Weights of a small GPT-style language model, trained from scratch on English Wikipedia: no biases in attention or MLP.
Each number is 128 + 24 x the weight over its row's rms, rounded and kept within 0 to 255. Layers, rows and columns count from 0. Numbers have three digits each. The size before them is the row's rms in percent of the matrix's.

# layer 10 MLP up, 1280x160, rms 0.224, rows 75-241, columns 40-79
104:127149123126120130101136129130115158092087154119151139103140144149142135120123122113138125130142154182105141099122142202
112:169126129082097121146164109117126111112120121119110143139151140169178107098108135144141155120116123115090104120163127129
037:109121116107150080096157111129115105142117110150135146125160116167111110136116127135152092127134141122115119085088135150
037:124127114110132087091160117150110091165119158135109157105114158159139086151070124104174128171115131150150103077108124140
107:117163150123135102116130098128132102122134130100116116151164112111168133105135141111161128126150119153170109124131113144
130:080149116113153116123149128160159113112161129113082136125136175139091105147111117138174142126097145149149120116149164115
113:166138156135135119142138115100101097124098126103124175133137096162122097145114104085138119128126154131135124128110175140
109:121134120110154108126109117124169094124122136113127159120111129088120140117145103127154113142140137110125140125113140114
104:102095118100164099159153086114116150109090118148091148165088149136160118142151150149125119141087167124102087094140099162
103:124127105130138128090153135142159138088140150127139140118143093118132154155119116093118146147115109104143122120127155143
086:153137140119107124079136114127089143127158108130147115151139141162156117111114119114089109115068096142140115139131142167
090:174149145094140126113119097150077079119123123148112135086068139146094111111108097125188132125107107139168121132124114143
113:081097144097139128125116082110126159152142138117091099098095146142160114143123056091159132141124118125094111154160114151
115:125091134097109123145145131105119166117128126156147146131134107152107102133143095116146161112127169132126100115106090135
115:158091103126142128115139119159132112099146141117130103166120105161101116139119114118130105111117164146168163134137096133
103:119137136111199116131130120123157151125109207100130139139120129113137109085120139087134167136089168164144121151102159128
103:082117122124150127120121109146127155106127119133111118140116096111171150100104095101113104133106112118139117117146112123
115:135130115122146124140158121120132117142090158149144105134146126160161069126118090114124162123130118134164108134118125103
094:147075122102107122126124102143097144094089116174124109118110173130116101104121098131126148113121131198167142109145110141
100:092145098119151109123167137135098110138104173130155102099177107166152098134116147133133136140146204123083130133077114135
124:120128084058130081134124107098129166113093135109142141114110161126102116174132106109128097140102114110132106115142123180
106:126142115120178107111121095152135138097122113127153126165100140120112156143126149103147144154076076130182088106099112143
094:157127121120140113159115120151173162149139131144147133143093126175136085108123161125174125116135133093139100104096136112
112:116144128104159119132183124141110145096125124126107124135123158139171135066117103115153193137129109129161129096139119177
019:125099119103175074104171102104152096132114140106132135110167169147138147127075145132171126133135144147123106062093165155
120:170117095118136081144131129117116135129099163149119096092104145142103156164138141104155163141117135113108077148125111132
098:159141129076116065136120134136132141101114145116106132120115127140108128100110072118117138159146125119114107104096095125
116:142154125129162103094163138119164139185157143153148163154163136153114127134095100104104137170146113129146133086153106108
095:152147104095175126112101105120129164169116137167111116125134167129120153105115133139120192123165179120154117121120123144
125:125084116126126131069158130100093117137148127143129160118141161130135148141110117120162132160118180132117157108099113117
101:148108150140157100120135105115134166154123136136131129104104133129091097091126138138137127132099122146122148113114152135
107:109104149112161126104116119165123079135153155144085103120111113153063142131115094115144109114129149129153091106119143120
110:135138109107112113092145117153151156120108119136064111160140126131150109145096145098147173145148101160137128087133137089
090:132126129122121100137109130115131159146117146185122115138099138172090113161122150108150103125148095159098101135140115103
035:124128101106163108090145108085157091162110092084101193125165166177146115108113119145144140139100153098140110103103161146
119:144111150097146130115169053135145166134102123132109135132118178153148084155135143099137125116149130134091109110126110135
102:123076123106119127114153122150119146120112161108119123164119165137140151136117138130106142202125155149190150110153151120
097:129133152126159119105131081127138116116108132145136144157152130135113154156098123087099096145139099117174134142104140168
090:125144127109149117108141135093136133111131145138083144128101103146158081089123110141140159132130120118116070142103121144
095:155127141143124114135111133125125136116137174120102107142136134174147130139117118129153137162098189114119106119095110118
103:114111135121155120151118142072171137144121092177128152141111108172107092115094151113163099152128113128141104144140099178
115:093158078140146098107128129090142166118160115124165126147162103123146114143090111109134112130093122181119140085123143181
110:087126122080176126093131104128129124139115148117113153131132125134124127173111152094138091140138139114153124121151154141
125:079063131118123116128110113123148118122142148119115117078163106132126074117140096162138160120167100140152143134121149098
115:147106131111111114143171125172140113131085117144104159151107102137117121103091080090127138137085129134123144135110119093
094:142105126070164126153117131120177101153130119119107157108123085145148062135129164160137129187136108168104149142142171103
114:158142095119122127092124108152183098166146122150077105143125133133134146142107101129107137142107148115196155114140158108
121:143114086098108122136154092138158151137110173121139134134108146134171094114112142102124158148114154084167136066170139176
104:107101105129155111078111120177115114144120116134146168117130139126111150157116167116145116117168126130171131100154096106
105:140149145115123074092182117095093113112130115119103168141155087126138133136107142167127137126143142159168143114153119123
109:134123096121147083120150123097112145136079153125120196134108106169102110136121115117142105158177138138128111112126097155
096:079081123124145121130151125127168112117111106110116178121166146157091131105105173093118128136140103138144084132116112162
118:158096123112174128122131119159142114066091120161100120142169144158115090159097121108109148166100079115089089097115128154
112:093087113095172128077132115146135142126138162160138154167144138174109122125136121148131141136097120119170143102116128128
106:114101156114186091093105124122125106109140155113114176133126135115130122146129121105149128148103157149192127117113149149
101:121120126102160118121122131108184113101121172130098131149131126152144133089146130100145099112123160131108130158118122169
090:105110131101126120102136129147133117180069172113148126110164091128128098182130143100155144133107091108127082076154126132
104:116135111108127123113150153095132111168089134133109150144159135124107126112120126131108157121131095084113113115080129146
098:137149098122137108109155124129150105100104111181117095110140106139124086111128129121155130109135129171132125127065191157
099:136117132071172118125148144149177120101168166091154134100149095124097101108119098121115180144147120160130164124103181074
028:142125118107150049114165104120118120134120141077134141128158137169156109118075147110174140144117153133138130081108134141
108:097097127123155101127186133128080111109155131114089145171131115106118128136158086110152130121139114153120128095151124158
106:084115125117147117127149075115131141131127145100146154108120148127131136141137095137127124167161130150087090135131121127
107:144125116112108112139136116069116129158110125176095119173137150112099116142140126155161117224150172117085130113152118129
119:099154105117124115084165136161130081117129137091121125173125105126129130132099154048134138100137163123173121114142137108
118:096152098103150117114124123118135108125139137127140132129172143149112117149104150116130176175158161137157081102151113121
105:129114088094198103157114115132116104168148176103121134121092169126099118156119151124155114140131133106134142132136177118
108:123099100126155101151122140108152076140135163168130170095113117146124085125118164106165125128152168161119127115125176125
104:125132176107128107117159069135107116129135128127098153143088135139106127115133117150120121132118167176110090109149093147
093:144198135126141114150118098127162109139108157128095151135137099143141123127110158120155125145136078153124115133131095141
110:126113101108119115173141140118121160103144185153152163123134143131151111079138150116127102137143110177140119122103142119
118:111126099073159115149158123126151119077161172113111109139130137137140071085112141128171144161136156108098112103137124164
096:125141112112132123095114131067111140132140115077135135161151099152116091097123132122138114155146181110109066115159133105
114:172161125118146122107152134110092083157135120138115154146160137139176084127105127093136120138170156096134104142109118130
090:149118159119154108153118144142098105135078139170165172080135151161109112099122125149134120126162140108130107137109145132
111:108139079133134101128123130080087121121179195088150127114166155149125109170069123118141151138129093137111082141102113116
100:156127139119155105150128120139137098097153170089156146120122114177093116138088099119129141134153116159090093092134127135
023:124114124103175102099163101130133098137126133130090162127158156156101124142112120112150113169101150165145125091084132133
100:157104058124140083117146123102106118132130122147141129120153120160120120095118154100099139143124145093190142092123138190
108:116111146094159112141147122145094110128159133122112163101101090104085126097146133120116062147122162110109110123179170141
109:093114156143106109130153134077151104124141115120126102095155123133099091128089107125136154142134120146154133105120124139
092:131113094138178104124125126133116131086131185119113143093156135177133119098084116123167137113119129130098099145090170115
110:101130077125174123158147111145170142173136155146077134143082159134117135113145089115144126151134151125166088102132161120
095:076167121140147117132146121158090108137126140126101159130087130120166118145120085133117110115157120130086133142105154176
101:116140061135113108092094135083139131152116132113152084155176099139109114152128083135127139122165159144112092123086148107
102:145096134137145128103099118117116164121169122142080110093118165148093125119071094099168162133125158141081114137150149130
108:133116111130177125140107096120123103139141191175125102114116129147137073075096103125143114150111167149143093066132160096
110:151105145150157117087131104148071079111108154127153114121099132149144131175114090098158111173121151142144106098113108114
115:161135134108113102065129100089127084119089174154167120155107108130109165128149110077163128118142128126149112139134173125
110:131119064150176093143136118129142147118159179144099114149106117119110098152060141083126117100156116120117140128113138094
086:118086124130157119140154126186123112162120144159094098121131139115119115145115138166149152106133174097176151081121134125
110:109159097108168131137137114147118144091130151121143122096102126115132123131091159122151122101137121124123165117150119196
104:119098079094161126110120121086148147160149127135139127105139157161109135151146139107157106132114172143107141148147158138
031:091104112121161096090159112107139108117097143112107166174130155155109127095091132119151115168150180110114106107134128117
097:105156143113162075108119106139087155147152136120138110115158121119146134102126177076117187122088094133160111137142124160
125:177155093124131093127157095151146093131071126132103126085131138141150121113116130140128126141095129148082119129130175138
109:103129128121148134120171098142107100147096133121087116146072166115129095137096152148167130139191157109120113113112137103
116:176099139073135112098110134139145124170128178167120110120136119141087121137096153107136110098108156184142121130164126106
101:117140155075115123127113107141131128109112168099129159143103138137120158111164080134121119152174122167100128101163094103
095:145121107114103110113132107085147093152095163108119130142124133117149115115140064106125149122147153127110145136131123101
126:129114130090128119116119112130131119114122106145141171058176113115103115164116139107126113108126126136137122133094104162
110:142138114123128134124137114119119184150133169105124116123149138127112096062121123132123162118140096089171107083125132142
097:122124128124207128094121137125101125104124122084122130162087165163098139102112152151143150146113170126107092128138137105
111:134094119126206114134144096127120098153134130123081162155107143149137083189071127137156136122141105160110092124167104169
108:116105143095180125078119127171113102136149139161121147139121144141151129143141110082155109166145202168137105137141101116
106:118134109112135101126132119137117103123127158152137076114142101143159139146137111164156159108124120122131136123128135121
103:101133136111095106115153102081142108131112169125089137131110129152108138111131085106120149173151124155129111108129149123
099:117129133128142119132119109137133165086061140146137116126095106126133129103113066122139102129117124126126109127112096140
112:083112101099117128117131104139103111158138126112144132121105118115148141132117164122164088156132155112112117149126154125
105:107122135131187100150109119129167097143139137115084130135099129141074145148138133151120121142119115187116140105147126123
105:119134078108131129086123086136091128136153143113117092144143105135119116139114106136120151107160105158154179096131171109
095:135121125119191108129145144131165113139142129139125113144092134149124119109092145144158142126114099095120104140112117101
106:125145164123176104119132141106140107159134138111071114101176137117146115103126132124123100117113138146112124094167132176
114:128125069139129130124128105121128131090131116131146123150133161128176121117077156135128115165086130113128126053140116156
032:125118148100156093112155100098155126117123148147101173127145158182154101094101109116151133127118136133166121112106136167
098:171115148112107120132135121061150123150088133120147133142128093125152124129135129136112177151123101137112083121097126110
096:113107137131183117133158120157145154133120173131134102136123136119121111165093158129123155118122179131145152111092127195
129:082108067080106106109139095115151138121109115133112125125127072131102146136137087107123109157084107108155099109114132156
106:100085116121164118091144147136141117132147114120135127132070147140111128162133129145132158156129185129121109132127109096
113:118119112130138111136109109178130158117128148132128102129100134157087109113123133100161156128123148168157150147107135110
101:127134151136131122121150126144156122115114132127141164156142142140121151129132114117134129139112142166088143123146188114
118:102157065116126120157141105082092064131124107113131109104166134150102120132101133071135159134135111133108117151115134159
113:168065149134171135122184135106131108109141162126133127172128160153091074130147099085144173147082121151093099118142133120
127:114121153132127127115126104120148125130137116121111151089139118165118137143085138147104148138109149128165136118126140083
113:105127110103114090096125101154154095105124122151127113118152115125097118117110114114161161147143145182167115122094147121
121:117146126077114113145175142114167135135104109140162193122146164144132072110108145097156161171133141110123090123080135146
102:085103123119132095081112128089182105136108142135121095101149120167107117126120091089112103152136164114112080132118126143
110:165133087121165114153113105142131112124149147137122152152143142134129132106096119097152127081110105145125122076144128117
111:113057133107176108154108115143168139105138143102125180146113123152115126111110061135128112154138102119150137074135143108
113:130148153110165133146154115107128117107130119136147142076115151130095084077071122113142106142145110124124115137113156163
102:122167131131147103081115138147094116124125129118133180142171150120102095152108145098168122109128129137146125128129131140
098:154106087126141107120108124149116106132143155147109103081118136143143116136129110154174117129144096172153117100121119125
106:147095114105110121113148117107108104149118130137184147120106143184106113131133135159151155123135104122141120114082159096
103:135155124128118101085150114120140132127078151134073179121159108155161154134122145117127151112125123126148133126119168102
090:177131121112116115106123086096122090139122162137121143129130114114157133158145133048157118133146140155108154103096164149
105:115160080105103113109127121139102153159116132140121088136155124135128102141094097110113153122119121145138121147136138192
094:115120133120139093122113100118102115136130192135171089179174121144132121105107138151151172116144163156103131124101140119
091:083176082115120117122132122111096158150122082167157152118131103136135099064134116120150126134156133106123112116084161112
023:110112149093193091108152120097152131164126153125123142140136170154105132104107125133159129137126134124137125082114158197
102:147064134125164140096129128128117102133120166155087121104134155152104126154120063110120129129113135138106105130147120166
112:119102120115178133119171093087128089122151087103118123189120153165133078101059131133141137181139091134122089104115118146
098:147091133120133133165124108133155129112126177105088106160097107137176120131098129131124120145147141155157119097124177146
111:077149123119141132111143120154090108141135104086136203120117122139155103182095112110124114171132114159144105082120166136
100:125106138126177125078133090119113088117145152149136180105133141169102113131136132115134125176179162122118099163098113139
098:134112119122147097138122120144131093128146154120072132130160107137164136078094176157098110129123199129115121130107162119
110:163130137105142114096114116122154079139125123115123116102160118126144095111115078132143137118167148156150105148078162113
100:112151103096160102112138116131157094111117158114114178127162120115133120143128109091135095162148123145080073132135119170
103:115123133129119120079139130083112132119110127120107114108138134139140101156110173125174117131159137128103124125109158160
125:152161111103133081136145073128101109102117138130094136156152135138124135135118144117141174119116150154109132094084118164
118:105148127090108120107143117128135115091140169131153113136107151176143078119146110142154081130104107143118077157151125166
114:120139111108097117124110100144155117126122157116133115111097152104125121120087112134196118105127129134130064137116125136
091:144097160105126111091122116109122126140079126142126089100132119111161121083100117160111165144097091123135127149099112130
094:161120151150137124087156111104121128134132117106109170185130082174112156076100109152092147126136138126141101142119096116
025:122101097118192076081179114114124122131101136140097107133170156164141116126110097143176134133156162139123111096103179194
108:140076139130113120120201103140092139105085114102122111169129106156113108092129099109135134156156153130118142140153123193
028:105093118093130093104143078099170103167115161108114172136127181163125112123075105138131116143137137124122121085115144129
115:115151112127115123107148087159141119132129094166132183111137182141148131121103088097148174127115103159139145119111121124
119:139124123118107138164170099131113093131126108137099116127158130156153133131119048103138169140126143127121140112108122157
110:129165136122148132108149100088160092137095145160112134148122165179112108120073111131128118145123117124168087100096151129
029:125088109068157092111171094116146106113145147119094161116150134175147122131095135122156136120130159115142094111107143153
106:121113111111121121110120132154177099149092152098116114162118132157133144138127119097166134122105155167106126145154148131
101:100110110117133100103137122103148109108075117122100178133166155152141064131136132133136111127115139119154080124179164082
101:129114132120155110143154134092152080128157168114128167115135119156090130125130103117115175135138125132149146131141188118
026:119090108113168086099160099116138108135128143110120137135149155159141111131098117111184152109119110118159107069107153168
029:119092122082154077073155105113115072133112147112115163121127159172140109131092108123159120171120145112151087123096138147
026:137135128104177096103137078139153102132137147127109140116127174174130099101098096107122138142135165125127079081122166158
103:173148089076131107109129097088119134145147113129133115173187100139101130085103122144145122133167135124150114094171141131
# layer 10 MLP down (transposed), 1280x160, rms 0.212, rows 75-241, columns 40-79
107:146184092144120109138165136146121154103156157106115135148155143101124162134133113143119128178159129126095083139152132171
117:106106104145138104106137115110145106113127147145073105143146105108128109112143162165147100134171094123104124138140160178
036:098100110156140085114118133123136113118111145143097172156132090124092163131141198126117131069100122127157146148133147099
034:150116144133103114135112145120181106050123162107123100125151100162213111171112072103118133123148137108151130096107157128
108:127155102108129198113146140101173135140117132125135121122117160120108120128119110126130159114106140159144117123114107114
128:133138131113113093134096080095123146139123144110116070146099118095134109143127112140131136114165095112114113164130118119
117:073105133127143128117134115160162164142120111148139124125141099117164127103120143126134103139173165128086126112122170094
115:135132141119187113187114159132125161095132116166110111126139098132121151120115123151123083149149121121119150088104125137
110:107167145103152165160094136114122116134115148108140173129067182093121144142116140112115103171110121140104136114150100155
109:157137119142131125133169157098135164182085103085142133146144088128101134105134136144150148150111123125123143155141111086
093:170127146089081137099149116170129137126135099085117112151138128105174138128124127094099157084148142124142142140171163081
093:161148150119136112140117143106129102078130118126116104159135148136118160105079090137116139155121098131120128128106129127
118:166124138115113081140117115105133092157123085109151179090078143087130140185146140123127144117178136133090117109106080108
115:074123148121138145122124148101149158098119149096146129124147106160141103102119142123123106143178105119157165130132154114
119:110179104112078104158126130124111133152146121093146137147113141099166112133159110120147153141146155134085166127120164137
101:144154117080107156144099152122115099119129151095159124114141088114129140125142148140147137097134104151150167125133145152
106:123139138099161112107114096157094111120132148136135093142126137169092120157105105100123145133179105133121114118099130152
107:145115142125134124145135094124168183091108114140167130133157120115095129112117114136136168110104109161132150141163154111
096:157159156125142122089124106142125112118120100120158145111103122120108120093086129120112129100130059149126129132091145180
100:135144130154142139160152090131172145133120145135159116110134067139119118168112118110108154083115093115111171136111088091
122:130105089141129126122186138136140138110130106113114065160172115117107115140133117133137133135132136118124164113105112119
104:098151111153154107118108149132143104106123107100153116125141101129162111153122115152148134148134137111129159131154118125
099:124149103147125180162128158106136124091139116119142104119097130143118141112132144134101105091113145141129118134092135099
114:153151125106137152106103148162141127160137111121156121191107123141119118171155136139159136096120127171141140139120173104
012:178144132150064156128154122125134142132182126116123113163133150109140125157136097135125123140113076158133166146137150132
116:132144088146149136179106123114127149091122125112171130121098138107148150167134150133143059094156115125111140100105113116
101:086115101115110076170081112172146107118135099146126117110118152135149132182144151100126146119124144135156144101111159097
112:115145127133105133103148156173123124140122164109128123151119086113096138136106098107109112147127103083119141103123145137
086:074129099140136172096126131110152099166121140141124144147155091139171139072142116145149128088169147134084140130115102137
108:090131146172102101149132110119134162145127126131144115126108175122136160144143131151127157156107114129092132139103161126
105:161117098136148075165155133122118127099092114122153163127109164127141093120132120145090125099113079160116098095086172128
109:098170140090117142135115123088110139154123120091098121150119113145176098124097111120114111091152131120127134133170113093
112:092160152103100139136145109142137126064144154125150126138096140102118151108116069083145107125127125132126135062125142156
094:110146113146123137096175112139116135130151138124140128157118086104105119167109149104086132209131135150115170127149095145
030:126154145146119174146128115140158141124136146128106149153094123135132145134126123108100093115094118168157137141165121089
124:107098126098131115109130107135102160106111165092133118144116135157125111147111111137150130141045132153096128116135114122
094:147127138158130075122113153145094099094129140111192159140196176141154136128106131103146176128160128127128136156122142121
099:166144168127105153131148112117102137080094113099140122118112099163124154125103115120147125131098152113135156100131116076
090:093125146140176138111129148120139130121183065126118106130121141141169149133121135138133111093135121138150193091094108129
095:139127114114123133134093166131167144138126131096139128139143105114137129157109118119102119151117175139148145165075106073
105:132120119134142110157137132107128157123178112101122104117097148140117077102157119125103097123123067137120123141184096138
110:106076111115146151118138103062156187178160097126143135130123084137178134148106091122130131105149077110121138136145067118
113:096130144121172103152125124100101158140155114147108116107167102093136131161110137146101115126120156090146149131146131099
123:096141114172137110147082124089141105158089129163124060131173121160153137152163100079151173126118121157159120128109135113
116:147098108169126130108087147107096091169156162138149103095109106114128169125125131122129101097133091096109102128153155127
100:188160164140128124147115135125099160130140128108117156082114158137124134110126157098159134121126120129083096094114113149
112:128077132164127128156125156135137167106109099170143153179081123150097117110111126122116134170154087143106116089135100163
116:157102108172124115138136125141129157116129126127097164098113090138168130156085128103120127097115096119155135105105149088
103:083134112114092106125097091146140103102072126104138108104172123149145131149178110122139108118172122098108086133078144112
107:143139122105124143116155129120153114142125109139198120135103131127123103141122091134119130132104146176093114144130136149
114:089160117138154115125088131117112133156124099120111099162149126136152163143136111128141114149146135123094172161129109124
093:121136112173128164138113145144135134089108118153143086120112134146145151134100093125119116144116123140161085091111157144
120:134130157142168135129099117129109143140109171100127130182101123178152159134157116136138105153114111118145108180130126145
113:116109133110156128112134113127112134188137067162144161148122133093161123113128137127171124133191074121108093152149116143
107:136111181116100131138129159148080142052160137111137137112116150115163110146157118139143196135136144125156116143109169123
106:145149126201131119137142154142091080125118106146126142126093163135153149152154116119125128135122185104136135136124180129
091:116158161128075162090132161171132136115161143126119124165120170116117137145119123112124145135144094141090092119170122121
099:168094081157144119118138126109135114164104115120155087126111114155108148111132091115131142151160123173115100142119158109
102:123129134089139154139089161114148160098139107102121097106112120141113124171124165112139114083133100123158192109136093130
100:143088119126133111127064166154129156092142105119169132110136120150119148109170132152117151186126154078080111157158070138
025:111118117131122160137099116133190125144172106145142096125087128182138170130113164151171173112088130176113118138085099119
113:119122126152146138137086157171134115084157097172133099115174113145157171129152148132114110125127115133145104107103168086
110:078115128131171112130083125164144111103102093111123087099148093147142130135083156149144144136136097116113102136123106150
110:181133166066084108128174117110112117130088170110154117125188136117124189109114177130132108116149140127133128118120179116
114:097128142128125125124120163153142154118170157086147139126135148147116116124151119130109154131130120108149138111136103118
116:133128121121130152167123130115138107140113160134134170136135153117147139166159109134132138125104179131139114126118110096
106:174125126119136117111154080129154146139135109133073116179085138122121123143102129129115127118126102098102160140162106087
115:159099140133111108122135125171109131142162121158134101178144132142085119144111109133063135142163128109138146151142127119
109:070131146136140121086122136163127125123143129126125110142086161142135129148143121172132155110141111159121153112124092116
095:064146130139133094137139142121139121123096151135177098138144169110123136138100155161104164127149127133129102109093113129
113:101118123131152132061100113182135096175132142086155119135110134153144149098107149124136147152160138125171136136136094111
119:120169141115100121112150110144102124129120120166170135136138098118121136162115164151062108138149103140148120144170149122
098:138112151130075124129143108132137144165120119105160108096122108145124146140141108126106142132126099097135131134143136105
111:110193080149150124130138118109124133143110150117100152136140164117112154088149098118124096103120096139118123186148148143
084:166138091168137135140121137119165142096112116116115137148144099127137186132104126113119084113095105097095126112100103135
110:123148156154112150127122175150119124092101094115127174120137152099136107115152114112097152128154117155135117162138094141
097:137149140141133120166099136147139128133160130124108120089130138077131107162114130136144114150119115119092150162181120158
021:143106186132128173111165159156136119096103156161158121105126099122121127143114127130115125091137185141149143165153147106
102:148120060122131126153148119064145132116168147108168115127128125136131135089116148125169141115165121108127142158150100121
112:139125148118137124134105117131136133120128124134132138101144142132150097167141130116156129117147098126148110158084137103
107:116075110126139123127147194165077134142082146114195136130135126087143150078134145139153152143137129152164145132099158145
096:089103158097082153148090124123118122147136142092100122106116120132148080094070065126138125135138154181213187132129140162
101:145123132178100124107100101157134104105149118112142091114131144110109108161132147116082107119132098145124110170109127152
100:142122117115133198071104177144140119091099097122103162165120130125118129100114125135115156133121084118074148099162132165
102:140128159137165106133096122123139148118137119136090101125126121111169146171140110121121096115147124128107143105152096112
106:143104117131153113119114125149137134110094136152140140111085116100100123135095121142096123125169133074168127162142129130
115:120118173127081146095160129123125134132156128140160109128128098113112152131114147149127081154164135124113127190128134136
105:151071152124130190131124157129118145095139128129123108100154131078134154125151114121113143169112129157134129145123140073
117:133118107114116130137094117119134098129142146126141091115127151111122096131159143088178110123109116131097138147145116147
109:129122151108173158138139124113155130130112123153069095118143157139126140113164154124091080141129170105157192156142126138
085:110138153128103136095111103086141098114135181155165135111128146119142132166175152164127135146135141156101151134108105173
110:122086148151089141113116158124144099134075106146085092138120146139112117150153129101124116107145099127099166110103118196
103:092136131115132126090120120171178129137083128151095164084166155069109108105168151108172111123106080153149158134160103104
026:107146085140100129114145140133105169103124124121079130179201135139168097083099093179071158120132152164156133135135139173
105:140093085175163153129071142096148117149148134162111125142137108107102118154098088153108119140089139090110137158090114103
125:145143085103130116158111102122118127093151092127142151120114142148116112121125166084123127150122143146171124114139146191
112:092145133073111128123137128101101128093168155116131143140138142128111165131150115127118097114138163141125114102126149159
115:116153118093116135157146124114132126152120099150147106131094104085100174192108136144172085137096128141120121149134104138
106:144148118159081115096162118131171100154158140118121100100083108118101147128080115117095153106115175090110092106167136135
096:096156122158103118104133129133114122152157141087162169162138100090108074110097090096108099133134122111116148094137172083
118:189120145100126140126081120129108127092112212116133144153123130093112129160096108137125144150139131162122123107153123141
105:119095110102162132177116113117151164135166102117144140145137099103157100115124111149129132100171116158123100112105125100
093:133105154127112139094127107124121140084145125168090145131159138131108189146151136120125121133136149118132119121151123111
111:100172125125120103109140111117126111116090141099156144096113110100135090120099137143166178097144104107112128157160122170
112:105132153125126142120153127159129113121145102131122134176131121131133136139107100119108137131113124136140133132165143123
103:110119095122120073119122118108125126061117129123152064118154157131083120166137096135168120120135146139132128115168179110
109:113128137089136122107131123163118105127125131090141156113140144094084086117126090104137088136072097121162140099127114130
097:112147113094094157095150103141125117149160124130138120129151158128129110140154108128117140117129154134129138106104172155
110:135139102143114138116132106143122144134098150159099109177166117131132162161131149142075116124123153109134109145116083147
105:125174128135117120143109112138141078116138108151140150089121139138135115136120106090121121115134097123154128169084140121
112:118135168096132135146098094123124127099128144094113125114126147155123087155141134127115150134072087093140115093147108151
093:095136129134121111081154162110124120142099138137171149144101149122123119113143142110113128143114147120143144120102098149
097:149146123137107109097148169125107135129152104143138163112117121078135112111132112097184118128117126149135098106111138108
109:176114124138126156131149121102108130133161171099104170092112110119134128126131120113106107119097100162123096158134126136
028:134092132099112154152112103120180097122132145120137105129150143106157178109114115121098079157158089133083132156123126164
100:127156124159116105093158131159142123051107175080129118174139117140139110119130158111166149170133125135157133156140149092
098:128141162158140120122129161076151147073107115125144115135148091155145127137113124132145144124147111123108145193100121136
130:114150126110135159143113154130158116098129115104133137141165112136113104142091087087116144099155112119134134116124100144
100:152144161126128121128167108107166117117125143149120119104184136125170106132127140131150110068110079104143133107127103118
111:132083122117120083142092142157128142145131120113154109101099101127131146100137122105165138146136139130124184163131096131
096:149142121094118122147128118157115114159132106160175108162126178191141137121143142096158149130101096118173116144145114097
115:105086168176138120143101161121134126129130150130101118101100107105146139112131158112181118126104147108111190130135116140
113:111106146117161199134146134114138128129116075124153137071118070100119173104090101169139145151136128097147066099132094148
123:111135107134134105132111127166098136121135110126134114170145132148134155120172129137155111109111130102125148135128088118
114:133171127114095168146140094129115133121178136085113118130114137136130095099151055124118119079101102161168100089140131106
120:093189118125100115134156094184139149104120143157097103110133125145157135163140074141191148096084080137150155122101104125
104:141188128091088151178101107155130122114133139102120136112113132118116113136117130161140193111092150142101168124146127101
115:124109109127127149121131146143098118115080182096139107144126141124130150117132140139193132155147125138113125128163186106
113:134107120144128122101130078132165146155103089136108064132130111138146146108150098105146094159135102099098125154195112141
111:133152184108135153140122155139099127186121130067120125120120098122159150124099074102126129133074120137132117138164079138
104:166176112157162110135118154123128112150117159132074111133131112133117178130129119148127100124147151078099144154151126153
095:154105113142138148127104125103117152149151144138127077144124069164128112122141123149140133138130134117109105123127090115
113:093130108132089148134104152136151123049086129111129109100140087091130125099164123131117109123127173131122115108102082140
106:105127100138105126085124096129136084063152174150173131125112191138105114154135135160135205137166142117150118090099156140
086:146154136148160157138076110115123172117107129141136140105118098151169137153124090100101053128132123140133197140102124181
108:142127150124158146157099118111096129126155139165117123107137118173095102154167151066119174160194151148146099113146151154
101:175126180095100119144094089121140125126101155139105093149127148138137156139141102153101168089147189142130171143143123152
087:127144118134149111155100125132141098148153111127102097144111183080117129154133123142093101110182135137150155146111126147
020:172157160114106070139129080135148128109114165137094135137107127127153132189129135143127104115111129168123156148127093171
101:111145126184072114143099106115116139141160101100137137162135135126162125150136150142156112131144119133061160136107105117
112:122116067143157130106152110136127104124127124164160153104090149124116142129198137179129175093127108133104136142130108136
102:107111118147136103131145102109141114154142145152160160124128097132106133118151109135111122103162128136098160124170106091
111:068155114098126159139110141141158127118175127116129094082098129111105129132157129140110141140144125078175144123147107159
104:114136125095147120147127108159124085135099128172141084167105126119118117135096124120143126139105112125152102111142148133
100:126114123149111147116110130131121151125148141116154152171120158096127162118089148130136114115086157141136111132162158126
109:134150102125134121136157162114101099167125083153106120126172150113156124179085142126094112102113097115112120173169137087
101:085130163143162109111083152130138129120132116130103187113129130148115157134125123115128146128177158142155139164110122123
102:126117132148151101139134102128098119126151123147117100123116104151156118142108109167137152152094101097096148092134124081
126:062099174098149129130115166119130134112159103167117088114142128103157129144138134146118113142138065152134084127148078143
119:187123106148136159150095102151144149153158145123150129124059107093133148089126139113150097138098132138114130119117129156
116:161096143140124150105108135116098133135119098132149152157155124164139150130120140085145141127111157083149127091175140125
091:109110129137131134108106153114078138064147095151129098138131123176138094129120162133168123148144157160186132117140140126
094:119130104124131121133117086144107135180142123161137140147113120117122123152120140126156137132092157145118162136155155126
023:129074119132138108118158107138113111119131131102119122094105129142169130126146160171140110172158127119138180118147125144
109:128154175176122118140100117137093103097113128097132172115105164121081128103169138147135120146139188169143120138080143079
026:169166155147133136108130135127106141116172116146161119134109120098142129105116127152065126099089109134102144152085137145
115:144102126141123142164103162112105139123097136113139149095148132064105107126153154152115144134179163149096147125164121124
109:126159136149169092163146100143112119150156085147131143146172141156149136124155119132127145109136163134114162121150178112
115:102160112148125112150170120108145121117121115128118097108095139150166164131102075175146085107144129105156143125120143092
027:105157156189129144090091132170154143109139121092124120149114148069152148107150156164132131149132159137154091119160139122
106:141163124118120117144094137154099129157108124147073147112134105130098145125138173139147145127135121094123193127152148151
108:174144096126140126185107104123112183086116115111155145121109124054092160118114144128157107158129143141104146109202154162
099:149135128095137136181131197132123100118120111160122129160150129116154092120095112127148077142120136081169122147109113152
026:141133099139119119079101141146104106100171101141164158167164150166127093144141131143144125117131105141174140070108122104
020:084127112144131113143138151106118140099151122107104053140128127107146111105154105123135131126100149149129149126156165096
028:124141110120126130102121135133110098105125155116119099130138144107165141146109102156130114091116123132124138137149159139
101:143117140103144127117124168119157152151107116131080119141104148085130126139103139131133111134110157105136144120104093115